From a checkpoint of a small transformer trained on Wikipedia: width 64.
Each number is 128 + 32 x the weight over its row's rms, rounded and kept within 0 to 255. Layers, rows and columns count from 0. Numbers have three digits each. The size before them is the row's rms in percent of the matrix's.

# layer 2 attention query, 64x64, rms 0.5, rows 20-63, columns 0-31
115:110199173133127129162105113092086156178112145128125103190133098151088163139108182132145079178154
127:101146141141143093086141123116066149076126165118150167140149132146107151165106069144119112143133
100:102167145128130075165127133132137116088127172145167034143099110084124102116158133088118066144136
127:118162091121130095096139132053153142129078114125126155135181132146133169133094117112102129160076
109:115094136134194199096174149125139108107153138129126193165104095162142110134173132120109162125126
118:205129129136170138090140130112128137192100055190098112118081169087122134125144147148109085139110
175:139114128154115087151073174128178161128088101170143099090177160126102131130144144079077158152090
127:134153069157115143195116106115151105156108173085118143119195167119087160142087165104138153155136
102:065194187084161124142118149113161091149083128130130102123111112156163177052158198148111119145136
086:180089188106109134107158090184135168146150074128055107166160155113119106071106168115139110118118
125:230116129125090134131120128144127156213120132076159106166183133142134118114101068083180095146134
196:086158159053136090110068127142113139109108164157065101164090123105159092129159142111141141135131
078:101097119121201098149158116112112106150110137168132109112135161096106117095097116021102146141088
060:166151169098135170161149156116120149117116110120109139098148048170122142150185132151113135104155
061:112180158130153161129121124131194113087126148107139095111173085162177105122146103176130106134165
077:147194079126088140121148131162156111104146110119110102146127133085140116156100162160117064089171
064:141112089145149063142102119091127158145061163133112143174127117155138109086145127096087143090131
069:090115141165152114144121118152082140242107108126098147151133118101125077131155121136130152114078
056:148111155150105085162098105150134127102073147141136160133108196145138150153157174158155070062104
077:159117113099188113162131127111132137113149096177068141134129158158064051109083210077108145143059
079:124137142138111154176148147148112121096154143146118129116182125213154120171186107139123119149177
090:085088168111103100141168063111129101092119164160123113196167122130140099165145115171105057075105
067:172111154146110133120122135116168111106110165121160147160198095129188054151142088172161097119157
067:192124120135194133163178122131116064032096170136138168101118122206139140128144140132163114111150
189:119116151169100070151071158166098138110107133099042129134150134141118091075116144121114121119138
072:102155153114165142172178123149131135095149144155090139067133149151115160182138104112121145179125
121:151128169126113173136129144119073052097116154104116150084160130119104132152138102144094135040082
077:103083078124176078141098163143141171166093156174096150155121164143124171063152101107111109117079
071:146130117142109115121158108123156197146099064175132139142173115075099106175094193124046135096111
067:105174141118102095125133093109090167126090100144056154174235172141107076088142122087079127108118
080:167104128129160102113108144053199128201120114174147061147145107136142126084113140109117185118097
093:132113117134122100090118061097100132121138108109141140173141081089158099174089130158132199127094
116:114057163205129123125148168123125094109097105113118167132195135129106158063114140152052196141125
102:081117138097159113126114107132156183079069030117159157127178119161089152152134125139113079161120
103:145129142137048161090134103085120128106127065121158168173129148127137177132111179117149056121067
112:118105113114101120211099098113101158078137142120102124118134174073113118130115127175157144073089
100:109165157176074112154071144144103136102100107110108173080123105137072209144084103133086094140107
092:102138128194124151118140136116125128143148142105122124118147092181071142065132102133119130183089
135:146143139141145081119139115159142110147138121080199114145114132106187118175135130158147106164038
124:105149156133135147162110147167125113000149122162127145134059144162107120109170116079103092092152
088:123122168154128162123178104099098131139163134149132156137172159171149165094162146188122086132119
091:123124086109080135145084181188094131078133149116065077134174155085164094166131127174119105159123
108:187115143164160154151106152133094119174081118073124113071184119129069075134097114110159127077070
160:096134100126151137139125126139143103133183100134085019130127033154154107140077115119152128117145
# layer 2 attention key, 64x64, rms 0.399, rows 20-63, columns 0-31
102:187098109106061125100177145124196111160170145143073093131156132088178175133115134104186140104156
099:117143191148113129088103220115114108081068100115174114113104168141084151146146117099136079082141
109:118119108117147136119154082081139174159101124148161034138145114119071175046098156122091171151118
102:122085089111110131095150108184139079137104127142119132129125095106123146131089160033138144097108
093:092122129164150172163120087113113133117139137163136150083125138175164145139076130081166115080176
084:090146132071190173143095149153113137148104128084093124152170082134133182115122143179152117120128
098:204175153106101167170118106147155118131136125150154104138088171148090160154140151130160105085134
084:132142140090147123113172118147079099131101136144110129109142153197107151127126056137143093131118
108:147124129138120135161112215152145207250092139168102128103166105144176135075116099140067118119150
094:159118109104106069118185168127133097109138114115104073202127146130163145091089127151173139113114
101:128142131091203120131123152098194108103135142119144191088200160117146128114121110068179098102136
095:148131111161109165142117111113125148135104104177073076121048157206193118120188133103085144134123
123:129094098132128104137111074125113138167132049176143081149105156103143094107138099155152134130141
090:082192104150117064094149136134113122083168155183123104122104188127114125083153065100094200133076
086:093140172174124119159148187134090145109125131150075157160136117142115127167164086093096127126119
081:146112188134139182141118159095207129162128154072145153111098096130089118154087124166119118077094
098:133098096107177175111127127110103167149102107133129111083095097104121100126073208078131077138098
082:115124110139112099151085139130069115166126123113160138141165151186098132130147140114099140132076
079:112096112123108132147114089064109164103144155115144172119242135096165109134084133144072108177124
103:119163101137134098147113107102131129167124119159168113137129159090142133100113136134171140158151
088:074165166132154110161159135103138132097117138142094167169104105153129143145093091044151180168129
089:099108069089151108116102089078142131108109158157178088133203110111146118075103146141066073117112
098:097112144110176164129084170157144118084153140125124165132198117185116151173100112104091126164121
085:117155152126148143152125114147155169071144120117133095089112168165126148209109153100151171177167
077:111155157117118095168117141124106142115120137078139169143096135113121142089112159102115142088130
108:074141166137101118116167159164145151143093163115151145077106153122170126133172135104175102085169
106:107139110091174160123116101122145133120140138138152163122177132076102106100062135119070070092179
104:135097089129135140119141103054151172077114153187144090122164057130114072096109160078145113164090
099:129087121151121106128099129080133118066144128129184137137156138135098131149089141148092135165113
114:142153110138131095165112118110127120107130155096093086185047146100118156088125095104180137139161
127:180137074121142121088092128116075168193143126160111089102110127108132128136096163142120128091120
104:154121117154144082101197084121155113106192140119147146131207100104151111130128138126128200113159
097:058142140097073126126106123159178069132094100155046142033083138127089156153158098134138111158108
104:068130092160171132137132126139177061161090113147208124143182116127110158139144099146102138072178
111:121074135122070140123144108183078098178150138151132163108163069114157064155182102145120200100152
107:178125140177114158201149119121115100123173159115119144134122143131148152164102054065130079064117
115:177119132118154132141162181173150154133144120086140178065111113143103173154112143170146146191123
107:161069110133163192119110095121043166136115111093141122175094139156122192092103162142197082130155
133:174138094163127095135068058110071120142144124126114119107127130191185096078088112083147176096088
113:104190130090092150153137124168140150137117130131175113139080191147148186081165072113099109122123
089:115124188142107187119137058139107116086111100086147108115131125127173081194111123127116152173131
116:126158130177106079141122174072107116147162086102147142155116093110068121143154169110113142137137
100:148087178111091179117079164151139195161118130094061141140102164138103109146172110171144129104154
109:065135077098167108170117133091146099113118114134078123068190154127092098155121089109136121064091
# layer 2 attention value, 64x64, rms 0.386, rows 0-63, columns 0-31
106:070145168138198149135149130117133051104100114167112161081100151184114133136197099131056084120118
090:162121133165129147129107164146132157132126149093121102181158104105108127129119048124146070097115
088:190172087177155146090148134192134097157158111093155150152163181136142142078113119130113164129136
097:115114155143092137087151067125130084160101142183084170174144066084109116164169134084120124106062
085:170152089151198071177134126133097154136150130168156129153172153101072098137176101208138133123121
104:109152102123182103136160091167070147105126071130099158144082093200111147183139133148134149159133
096:118136107128044136109101090094157160084157096109122095151106127100119105139091122188122086142186
114:095152135087102146152165152109142127110146081131108125107166087154111224107102144077157152197100
098:077128072055156095163112136158059106145098134082100094111136110080100154154142122109135162149107
090:118053130073129156146143111218148107123121148114151125152128152151064135121141155087028164099120
096:123151127156130108115102171073148095140187176179122090133114167165168143151142126164188194112133
092:180179196063091091131126136108110138093111128092058126064069057115159147139087147097176131121137
092:084122133147125182159136127079131179184128055134117158177114131177151100106108136181099130190195
085:078201127104126135123151074152142141128155160175135103081128099161114096073117132167098158125171
077:069120127117126142162141076106121151118111132103131167153137115038145156128138144164154168077172
094:097130111162062133122182125148131166081102083077160083126137145146153119169113125090168138127130
091:173150101077085142162089188100069095141103126093113186101197112191108134128164105137114139158125
101:119097149095172141086111135108115155144106149119169108122145111135159136112176193108092050099144
099:148092169119080162115084134154162107127106112151166109057177100150177122075132122152135123128124
086:094168128135092124178087120135142105115105148133085139129141162141112198111179143147159172120103
092:076169137113142115160107109125167188104128099075142131129147095129182129124137096152152142086104
104:111143120144096193145108111121101151123184095161150079123133131103137143158141076102117124137164
096:117216174150130162150156088152077110179165088126085135120107159158157092139157120136135147161140
110:133133155159171136120173079163060077185171113156205147127197135129150105125137190121127140110154
094:026150139142123173117121169074076084119110078166104108188158141119146184067094118124104159137123
090:136132100059131117091109137182135161128146128102201087133135160099122206124114161133128206112113
093:119172128155170163102122136128126120111141057094080152144096121130121136115129133117073119074108
103:119188165156106089179124114098082108144147053131152062120146124180119088107183128168127157123084
085:183111091124125206142153106149143169105124127135097161161156199154148113093163163107177122149081
101:136101142121167134159116117126140187106081135114042125074091122144126138123069100120079087136070
107:080199119127108141140100077127173143080084117122116102082146131080141151118153143110121130127107
100:048080124083154192124144140162107129115134154106123095122105116115122154153106110063129080096124
117:169110139126112122101119124100131164133112116175095145168112131090218155160107124079130159234132
091:132167129112112058163055137101162135190098111142142093151122147174103125158122122153129121156101
095:140147101175205084150103106137073138144134065153120126103127116151164090136129157155198189142134
109:112104129162105142167127131142172115114133185184195114063112128139134110132098072089150100086151
114:176116106133173080116130184133128106125113132124075162103159113150118133062131173134124148119155
096:146174103118133096135134166142148151093097135131225084142115179184118148166089124100059159144137
104:113116127149123116131110126155133091132180127159117114129111104224150164113190111110126098171085
110:099132111142175094111173127080117092096142109162158128090118092117194093111185184151119138113144
107:133097130190177159104151093092153143130087101145127142106072139102143172104121093133190124092160
103:050071089131198101073080117109155087091126118115173158172123121155129139142139096109169115145124
100:149060145143095115212152095118127169094100110156146138146136118132176099160142096100043155105082
110:118113119156099147119114120101108172097146110191153091170090130172142178164121084094110159093156
100:106108097142130167155095140114228157133173110121149178172155119166120090136124074137143145104103
104:136100075161100134143126112109099136164089136132064136063104097102043143164154107140092144026109
129:075097129143180141095144116166160107146159112098135126139152116084136182097141086149156101125241
116:092144136128177117100101091090070076106089055165124125139118108084193206114136088139109150146168
109:091154121136159146168101119173189089104154122073131157097100134168064166156113167090141118108149
111:136135143126122120149141118093086046112108118121117071096146090093094122100123113138075103050097
101:190127123116095151124139131138113195125166083127175145156193117118122143097086114112145118073134
113:159082154117059164140131103114159123069058144089094137120109105148207137162130122108163105128141
100:125182122111069171140160170069067133115155134162145160141139105168157144095110147150131176132116
093:115158107131090105163139114129103125105123169119124109191153161170101094121137118139114134052186
095:111130068124138147186115132147133132117123078057169108117152142119147133159160074100134126148094
091:152056116131095141120183117086102159130147076097116143161109090193131110120162097112166069181124
087:144078121177088153189180125134125110171109191132119141104154121090152151108185114178187195179118
101:114121091144072140109099105139121086124176154147096175087107136131120059121123102227131127055112
096:103107122062166123138154116145139125084164128135139137169076119139170163139091105133154180125115
085:096108178092109170146122108167131153178127147172136135166101117114101142081119106097130138092108
115:111155171177101082149127137081182132146158151139090141156133113170163139079143136112115137197091
102:177118143185120125229173157121137089126137145107181083135140111076117100112107140171134130063145
099:128176141138187077111153148128036104166112142113129132161121133150100067164119089134142108122145
112:170063071115116141189122114069074162087110151115146138102095111197124149107143171120115129122115
# layer 2 attention output (transposed), 64x64, rms 0.36, rows 0-63, columns 0-31
095:137139153117116087089163086177090084111115101107166142158097154163133141071136134141067126158132
094:149068093081140147142153084093167100120133126153235113176100138164155111100149203144123115131115
096:088133110148077150140074144104129186085144118134144164092096084177150108106123155120113147152159
096:102161071139096143121159117058138098133128087089127159171079137105146120101116099114134134094095
088:127167161154131169150108092146127130093149128170151101120064088117123133141089170132077056153126
106:102142153107134085145118169100175044149161122106176115144121136058100137180124137091109098137114
088:220139111149114154120181137113121162141153193105144139151177148136096123107159157068116073106124
105:147135132181088143123135143152151071190137138137132122133158150115141178110204124107088183127103
093:124124140161108067091121120140098093100144130133131149142129103084124100095157088134092153098139
087:157158129179063115134185095149154116108094125101156068085144092101138079134117088102195131134138
112:102175098111133134096098147202128149106147108135155109120184117114097103075101168172099143229149
096:049126068113164087096085093179166107125128153124137132182125146128157179120129064145145187077141
094:155082092087111127153169173105170121225122147182099142085130109101109140127114140130099113104086
087:115194070140092100130101148129207155102123120131105108133151125131121117112048144102119077120149
078:149114089175167088096168173124144170139121151132087109147099151128198150136166105100125100184107
101:169101090168082148115109161116115144144106131117095142100115115149093160100117176094085141110152
089:114133138119119109156125067126098074085137157110096089098067177084119124185141138123107168102150
109:147115149153117119088076133128062140123129098116140093165081144114089124128130095142180142063161
096:106138094153167148175119154107128160131112169145162096155122144077146120206097118138149179122055
091:143151111148155121120176101099129100161171095134084128109179105132149105143149115142096174195092
099:177087120139081116104149045110124134211163137170140127121146153133159159144085116118168152179121
111:174106186151137118162087196115185142119104158160131111135127180041116100112121186112124151164116
102:093126086109131108137142124139187115201160112144092097152078061111156153146144136159104145108091
107:114129114184160149155125146064087134127079065131124109119095116142174123126107129058175103126123
102:109129106168163123104101182130143111160103173155135146146106101161148126098136215145129094132067
087:146161080162087128121165156171118115149158076160147043108135109071161071166131129132124104150100
096:201147146149063073076109139087153152152168140093148102134076124188167150082110160106136125109100
095:106141112162154150082109142103108097136157110176126129132127116099083200169102166174091114133067
088:122127159101149198145164199048125121132105163141122088112128166131168127103092147124074093154117
092:116115104139119104102126079091129098100095134111188164154138134073112174137082115151136121094194
088:119135081175136179128111114143148160125148149110091145100107136078190136085163157107085143134163
095:166117104179135067141119104150133158046114127135072136106087139148173159111141167139164121139167
109:097136095152154140106149044108069122109092098141112094120046143167093100121102103155147103107105
101:144134139088181106122125066131123124114078132175078121154145089125134169126138127136120144114095
100:153068155180129160125126102076130171138089129086132073145135149091123111120154101063167140076119
109:145117139077103135084149131114120108113121119110077114173137102170119128154110131087126096165140
109:148107099135197146101178134154183152109130127168144092095138088090139122157185071164169128133101
104:149111145116132077148149122118092106104122104087091238179127094150147151119157093169194148128132
100:093142125135057071184145133116140137133180107150178122164146137140107111123104131128109116091125
102:143116161144107168081129063175179148132124111130133150134129156155161108153139159113110062152125
110:136182165131177133068128122167102113160137135093169167126163135095165050117093136124167139095139
114:110179096063097117154145121074165099156156147130084172137096157109179134147073128128127097122133
103:189160118105212116104096178121124159117119083151139152150117173141116154113126145125123144136108
105:211157120103145103028145079092117108064139109102163114189148100136145124109074141164153105140124
103:152103136117189102124104137102143107173113144122079122213075146095155165100179148098113099101115
103:163127110149111111143138143152095140129094115148145188080151198122116166114096152084155142178083
119:095125102159027157139111155090093060191154137148171121124082111102123138140136165162143111063087
113:129170149163105168126166140122106132135109124104160113113163114103150073170124107119173104128161
107:121093161074116177083134157122136135069055202141109102158119164100157124110122138143200152106143
109:163164108100094106087113164126055162148122149182120106082146108078094119146132153163119111174124
104:165160159099144068119140143140111103098191143159123090130108118058078170152142113090134134201146
101:143147198122201135134122167187037153142179104101115100099134132127119113156084158125122062110154
095:179095082133192135139110093136160210154071092090196139122121102160132145148121128117150095167157
098:211104117172120082155110137166077103117158139127151112176060135171119176091135127140162143127118
098:198106154067125133083117121109123095125120091107128184113175177078090116127118141138149123138118
089:126171176156142132091090130212121154075153144112105089123110195050168112139111110098109135092149
094:100140140169185121083165141170092132166116076121164145141187142155146162174123067092097140105187
102:166160088140224188162111181090131134167115140142168109188150159156112137051113099122117148174109
097:144141159067141051146159142092181110171083104072160129122148134068117127108183179125069104127153
091:091162157096126110106126077147158120092097149161239129092163096214112153152130135147108137124132
109:097165059149107127150066102157129145119134094108134079198138103089158084163143119104101114131138
104:165096170176080102122097175109093130155112107185114154141075123066150146126126150076175101125132
102:139113115119106105159109131078123184133186118169153164139124071086142109121148148136117145079135
111:168143147170123143099133113122094153154155109080034109101096163145110114121103100119131123104148
# layer 2 MLP gate, 192x64, rms 0.41, rows 0-64, columns 0-31
091:147143118130096089102142161134166099162163182083093138154162112118136122138184119056155111155133
106:149188189119135106140140118096162136077072122188168134049107099123143138139166093139184121142143
117:147083140130107185159126140125104131146218122182134107179098134185119100081126171128076090171079
114:170141143153145123166196130077127123129185115140149171145100108087118177103142125136094108166100
107:147109088140110122169115140046049155160152081143160111131096048211143102155125133099133106163097
083:216136147121137131093118169177118106113103141118124123087127111121123113117150050120154155191175
115:102101098151082084121140133121123160130153174106120087086142072163201113145166119070192090123086
097:117139088099100121117124156105120115092132092101066113192085130142150102103149113157127129145124
094:142183138172193148117156128137124168066107080118166173167109101153153117098089182150160155142126
108:073093138182141146129097115162160158158131106153124076133174096111194100146149083094128139129130
115:146156107168132077213077102078150115067128103120077134123068148127151122109126120104164150150121
098:124109125118137102183082130126118158096149161173122172106179051098106155139077164181130153142150
089:153096153118129114196046141158118135127131149196100122128090194084142121070106174093076120133107
093:183143179115138142124149147116171140119135118146142111135125090164160106106095167065114036189174
112:117056149108142032077114129114140091175113035088152188113115115152093126084095117121166144128106
105:210143123124162149089110163108124089136165148137085137086121081144154186067109118074170078147102
107:151079132145121085135142095085143206132137090175087119069148085145168061132095054100106188148093
098:166123169104145109136089096177100089041149093099143111105085130106066121098167121111156124106167
097:129151197151132148110111082138124110151143109135142095107049172150109091120108135165075141111058
092:192122170151118104128071151129150160127122112094143112167140118124085064134164144104120111186132
101:097138110135127141144133133116116154169129125111133174133153155153194097125079164116156091113170
099:115171106157101187171111115081181127140085151147134145132174190180153127114127156117155086096126
105:145135115142084107168136090098102150084160075106134100172113165158136099099159097183109130093144
113:180147107127140183084085170135089118086120145143127159132135129138078145094121159147134101178173
097:106108115138077106072144146136134117157158136174102180128138118117157137212185134129107142087119
109:081178124144115076083131161156106124132137169123085086161150129130154099100147124134121153138166
094:079115093167115137160200091035162146110083127105130116103125088116143066161122131162109101087156
098:137166144118112173129127125156153151148156115162185129092139123103092086046088200112082123167122
081:108085158138142107159151153135101126144124086118165159143035160090108130103177121090104182097117
099:099125168078141172116090118132146110081154120194108131131097118113077103151078132136117139107132
114:170100107120185111091158124126177151163137108093127108139146131177158098089186100122097121152139
100:088074137098140124138098106150137141124147127171077100133153120096092120152197172157109159093134
081:138124077147184137099102105148157129129064157138139126121120124151107119099131132141151078085116
102:095122091128111158113144128139098098129153141113104067152053052109144146094121079223108132089069
098:153153069093114114154090102105159121051142135164106152138096110153136154094107160117110141079131
102:119144165090125110124114131021085160100129109154142156109137120118139137067088157112161105093112
096:147141144111192070089114110173119082096160103149098132122111120175131103135168133080145134121092
095:124073165128147180142107105129166209116138167143153066121160115099173137123168123120165103087093
103:127096103170130108162130139126113097067137091169123110154107073107143161150167121128163147119165
096:175149140101223114159174089122179104100065156130184042128164118110146152132123102154123138175107
109:121177148109109142083150168107128082165100063152192088189084083139177084110161169150127119180120
090:143106150141116126108143177120134139159137134173122175106100125094141119201113120103137088157105
093:107164167106076124119152115135080107087127121112099138081065117099153143143038154078148117111110
132:175162095121126075044174126139142106177168184151132174153106102116101144113144091133079158096141
104:079139147136167143134091075192101203137135096129124126206165160110105122156110106138087141114169
111:114093149182134113119096138111159155195120184170124110164096121119057138151089158124221075123133
091:155098139144138086136085104156095167121128190127106088149161087066149162179126095141117096132117
096:161129151080151104148058173145111154049194101124137153192107101127116143136100180131155102086096
127:109120127140138122137086123099177129083122072123177089116119144100197153119144161041133181122076
081:123170130121074174143137104070088164108150148144036098144078133118098174102114112154163150163154
099:142092140111145145112138150150117042156196096165070139150116116110072147113133088168112188106138
093:133092069118079184111124098162093095111132073178141154163124079152129136090131067138126108097169
090:113061131139178110145128086118139128145138060141138138169079161133178182111100105119125176142117
108:160072146167164137127096135154185165112094137172110092125158097136143101104178133101089088141116
090:158138163134110103118117090153120056161172137186131124118105123112103117154160193122102117105123
107:142103135166075145112142158098139119075191155091156128135120120072121086129117073135182066163160
111:148122117083105109180180152124209118173142077101094170117100098127066119128165160117109037185072
106:191124196117127136150101130185112080122110078144147100171073102076085111182085135149167140138145
104:084141142085143129198136110131124111102141121071206106158112141187098065137139134118112159137088
118:093141104114155155156160189110121149168099089156171107108175055172137100180138173105091109082075
092:107118137127144128132110139180145071150097129159149054152136125141166152119142057230115104163095
105:143135128153103090133108141120062152121136051132126115084104147140145083113149129103123123211083
106:117137123157080149118165164084114164126144142152099131164139070119142147091143135078112084121120
103:159085135091100134122097133106153137144065134108114090186097113095131180157127089124157135125092
099:143162140142140131142112132221073117114105092149148079131166058160158088204095093140156137166156
# layer 2 MLP up, 192x64, rms 0.409, rows 0-64, columns 0-31
089:092100102128097137182110066143102164037109066145153114131125136137136125100101166171116102145132
109:140179181118122146139142072120163158064111116127190106092089123135112105134142111132143098095156
120:111108104183099165066100088166088100181136186150147118128086093156147108149130087127101144106154
117:107134127188067121103116120196065148138136158141159109103131128212103084149134150141157113084157
110:087149120081175127110142145167177133121100164117114097130167217084137137121094164180109184114153
083:078129151083151153118096120095152144095127148121124158155135170107106124143057110130128064104149
119:118112112133065079104149106166182195113161179102111094109170107140175117110130181093124118098111
101:130105139148149125116119128172148154152135207147155140059155127081099137141065139086159142110092
086:134104149120038136162063122135115113184153133139114071058140132133101142160152096128123117123100
113:110147173137162120090096095120163124126121128170083100150158159100151134114142103151158108147114
101:079144099163163152087138112079136143099048145077139148129082162070175084136138128143134156083075
090:160098211160139109117141126124137167136115133157153113100203166077115139182166122173131097156081
086:178119117117129082185069105181150111124139165129090173094112136144161144100085155068093109112121
093:160128172121160119178094100173131140127089171165086153101148172069102171191089121176133180140088
108:121062144103121094069104129151145090159152095076161181154139111129107208115118136118155114116091
097:159096121101088077195114059088109139065141073106154172100085177107124155133146135157132115150130
097:206121101162181060154098098089152115149137090101126131095171118107111052032121090105139136106140
107:125140114173129133104185110091157166141091173166053162130098082131160148169089091172137186149066
103:145123164125087121144129090143110163113092126181155109057055144212127087154071162141081114133094
079:138114178182168146122155080169084100147082074161158103108150155111160131176114078133149145129157
099:095158087155117056110114143118163124141174132051153108140125140069124167163213144109105193129117
097:087100155142142109109178119136048149102189070103167116144090102105117105148136129147088137137150
098:149116182095137084103131148151132136137118187200169182066161139090074135111092135101131110191173
113:138100132132107176174139138146155123140099117083142111133132121148158101197120146119115157109098
091:147132109126117165167163106090106105118098122099149102159063150147182096126128115117172113011121
109:056187125197109048135169130189173167087123095147132111130128165096116119153137097160105155130140
095:164103169188105165121198066115154155129131129142189080102151115107158066171130187133117139092164
102:094097136112155059153129123097108098095091146073103169192087115145125173131171024141157139120127
081:154123172144168106164179184101081114150109121137145163122067105127090146127128150120123117095095
089:113115103121104132106116125161155098136151104144119135113124118222109080128073114156141110129171
108:215115145136140162114157155103170117114124147050144122165129168186177137093159114128092122087104
104:143077117133114122117124128123121097123140154162044127167062125127099096141136178120136145101184
089:105117192095078079107145131136135117107153127117124146179120128108181085149138195129093139158096
094:128144109064138119115137142123113109125155151101110118202130113116093192140116189163121155170028
102:062144163118094120063171162112132139163117117134108104104151135132101112156155118154137125192126
096:140150138122086088126075113094147135186166103126126139169069104053123153206118131124089173169096
100:111085177087107223161145111111132156116072125143168147180148118077096132135065128158136167147171
105:130079132152134143132180120140151178116094132146128098158083151092146116128094121147157076070088
117:145115078152160121159131114135125088084147080162100092145114069104163157138173129128154128118186
106:070153078156075131122063125134074127123209079108081211117108135160132112164164134112112144065155
121:155105132147143146121127064128113181046100128085064172091171149150123144109098109141169154142168
080:171153122079148124167135112142135079135168147152120149087160137101053202103149182168082161116113
096:136127111127198136158089133118195158152146131128164128197172130150110110111195106161073152140179
155:168143097130114102048180141147136111163175201148113200141115120131114189120150087132120180129128
095:121124095164135141133126121200133234175189122152144102171158160127158152153135105149061113152130
101:135058126092090066129069169125137137140169140163058126106142146093171121146070154092062131152176
090:134114136119118172113130144135103100105194047161141176122137164178107125124107186147158107107146
107:140144183092157135160078151165142136075164125150128135170131097131174156092140153118136085084083
104:185109152129168101174099121094126150106127117150139095076067100150170126160061132112142156177094
082:153184148179075128166122134127085161099137143082055110162063108144143189114132152160143159154135
102:123107085108122139121100121091126077154083144156057120205043143107128158163136083155132149104106
094:152152169162049147113104152132078101122088090128131134157102129196089114096084135132123068066165
084:163129164158069154115076133116148130114140176103135143042087149144116107128136160064123098146139
109:133095134176182161113102081141154127123146125143141100178176079116159098163180129124071070150123
100:076116106062179114154155152083163166096104146120111106150162131086141139114144087148116143200137
115:171154102184157177134147159050117144074189119140100099124114111057138078145157107119155105164128
116:133169118155090105133084118131175156142107084157186058103170117099145112161119090129131116078158
102:114214101118088118103157107086115145164170114156123193133150154132160185127180129156102111122129
115:088098150090153091215105106086111130078137119097176118127109149163128111173177134179085127159061
112:108139176085130074097140158161106161163119164109145119119123114116115048209159135149125183096117
094:108166104140140053130120159134152130138114142059133196148152130115157063139143185102101174108113
109:138112115207104080137107080125074134071121095145110137114052139121119168156180123121114086102138
108:097184109131140101081099156133129111175184129086099105142156085080145168137180129112109106114127
091:128073116192093108115069122089106103160125148130133115138154058121120123110066055072139081124119
104:098126041188103146142064126167093102069076131151141130173158130206092083111068094095107131126187
# layer 2 MLP down (transposed), 192x64, rms 0.374, rows 0-64, columns 0-31
095:172154149122134151139135173145117146118095078128124085113146104103064154177125097087182131121101
100:059106109133097146147136178151166087110091160089100101079129139180168127078048098133131095095168
114:070084158155099114117095117130053094088124156147151150143088128187138094138127133169147124115120
106:072154132106160096133166147113139097138134130136173196123097128099121177105147126117110135095075
107:123094137115161117144085139128106167155119103119116130171183177039066099102108099148164101073116
091:085144106129026119133140125130123144150110127144061143141126121110088084075107086054124118104218
109:141172129133205142130098166141096053139128130151117189119117170144072134128074100146121143142157
102:162145096124113139111125083149106158160145113142106137091115119098032126182074113115161127123104
094:146165117152138072146153158082086163101114095139123200165067135107162138122100130177114160122085
107:114146145159131124109153157152111132072100153115111126175087174112255076107123137112112174061107
102:159179141160145103167058076084129115108118166094104129120127100172160059119118106140150125163106
098:159129047054067093089153132119181143139135115180067130168088104131125106179124149099157138145107
089:101162154134123215080202167134135122159208104134151087110112097140086123178135062143142075106140
088:150160083141127122141127130130129136117138138165168158144202107080110070146136135113118069090185
091:089109168123099109102144121140127101134083114102146138118155148205127177115097103117152132119127
114:126120122170080095109190157148184156113105106084173118177133154130113092166124142182131173140155
110:187096113154157075161154134118115123129115079157094111136145094157186042166145091134131144163118
110:139089142144177100092095038081140177096123095156071108145124097120173146101104144175093209113112
103:139088142082079170110157208122142132136125103173133090131138163192144113120169154142073125104120
086:134105141121092103169088122174108146115116107168185189137139114140112082154133130156159169152130
098:104165239112155125108070118128138170127154127143117113146085145156088115153148122149160239129160
094:157148150178155134035131108132096168080148118090161105115143219141146152115125141163081173126103
105:072166091088055099128115157155135188146154164133085149095135054068105138120112077130132074143163
103:126068143193133142164171133099154139174135104143111131142150111109157175165110082109117141088056
095:150154088143112088132155184108119130059097115192136115105159153205123129139061153108132120090128
100:172114131121144160164125093124111143104090106096132136087151110133147088135152136123136169141153
105:140089074191131114109162140172129120148157136084129113129170166141044145175126108168120077130146
117:130081114151108121064146090115127091068080163155131120135110122084067127152137068213133134115105
084:128185174090100141078148197142138183127097147106135155092152143138103062083120101134132110121144
102:156180163155123137089090110159121069110145132138141123102141137089179121145097124105138141090119
101:122206099074097156134060164148116122146035173085103129166133115084105201100132127137143153097155
118:114092153146112198116108153103141085133122108126146144126103103144114090127162183052139171068157
094:079136193094144168159081141121102106086157121140120135140123171130125095173175125136095150151096
092:127102103089192045128134156138131105118083116130129193135217147139126104132136149108150121160144
107:127185162124127125091075113063096137129130130133077166129143212117138106142115127140104162192141
102:129123103149142156130182149156136117163149102093125140134073098064076201134097117106086145109158
085:129078171115136159151111073125154096094131140096148159120158148075086195167084112173160115079105
105:173164164149082148107138087081107137069149133145165129122152111078135151087132139094133121144172
104:103163138130119126082188160113111148129098157085140136155190153178077118126095124181113114156139
106:096099141158169102086146055113129129137099089198172078131071191110120123137117143164141124111111
108:168162110048088140147186102168138113172139110172101105112087085098191114105096120079115176148197
086:203153130069118200140148124188131103094185136119165156143127117106093139082193139138147124142086
089:106152088183087131096134070113111120069158111161103120132082111125108096095100149140112127121105
113:128117097163119155123199145139102160155166148118107156129180155129160182103197148103153153135165
095:143116111146125122141187164081130130119138193129158108041188161141165142178172108138091142156150
090:123095154162105136123104182175068125133134154130131116127128163177140140112102109096087136114074
098:120153172118172159158170139141081146172034152108126036106120154095161086121139147117094159065086
098:091138195138108154115144178170136091112152142125159096147107076154196090147194094115075133105118
101:110113128046133189135117117054180133147168122127153116106154157101114099172121094147169063140116
096:171077158122101160119113108100097083174141180086167110095111216144182107125154130118134086115135
105:061103236129121090152157121153164093144147169151092095125106152129051116157134106106139136128141
101:201111160105110126114068100081090175120095149154143165107111087091095090133145117171100120109144
095:111116081151162121078132145068122070145083178142043122180131098090107132104144175144100085128158
104:120067153186128123106122129171153172128161126174111137136172120134150125056187067148119165100183
096:156110109084088104175040094143083168122126119120147116089175144099073098162110137140127085106100
115:090101185109093098108148108158118141208065107095093143140129104213124168086102143125124117119145
107:054121146104126140129135138180090083149097100108104147068115109086124166105147084150109100127108
113:068082097098091098133140116117194081199132138100128062170151123156167107163160143103146139087159
095:137136138158162162156135080127116130147078164167119169111096176199123143148135115092123126106165
108:112142106074065088135106087068132138142132106112188151176106119138083136161122103156142181109139
088:129200109090144150115117092087093184138160103099106170112133087092138126142099158124131151043186
109:094132115126094093139123117119022090145094163109109169092085147108173102102179095143118129177138
094:147113152129140114156086119197105129133096114106079142064115153137167153141151128126120097148172
094:109122095163063156163145141127140112134083158124122219070058151134079200141111122097150099095126
109:161169089127129105158096135188151092143067104136094127134161088125072105161087114104120134089177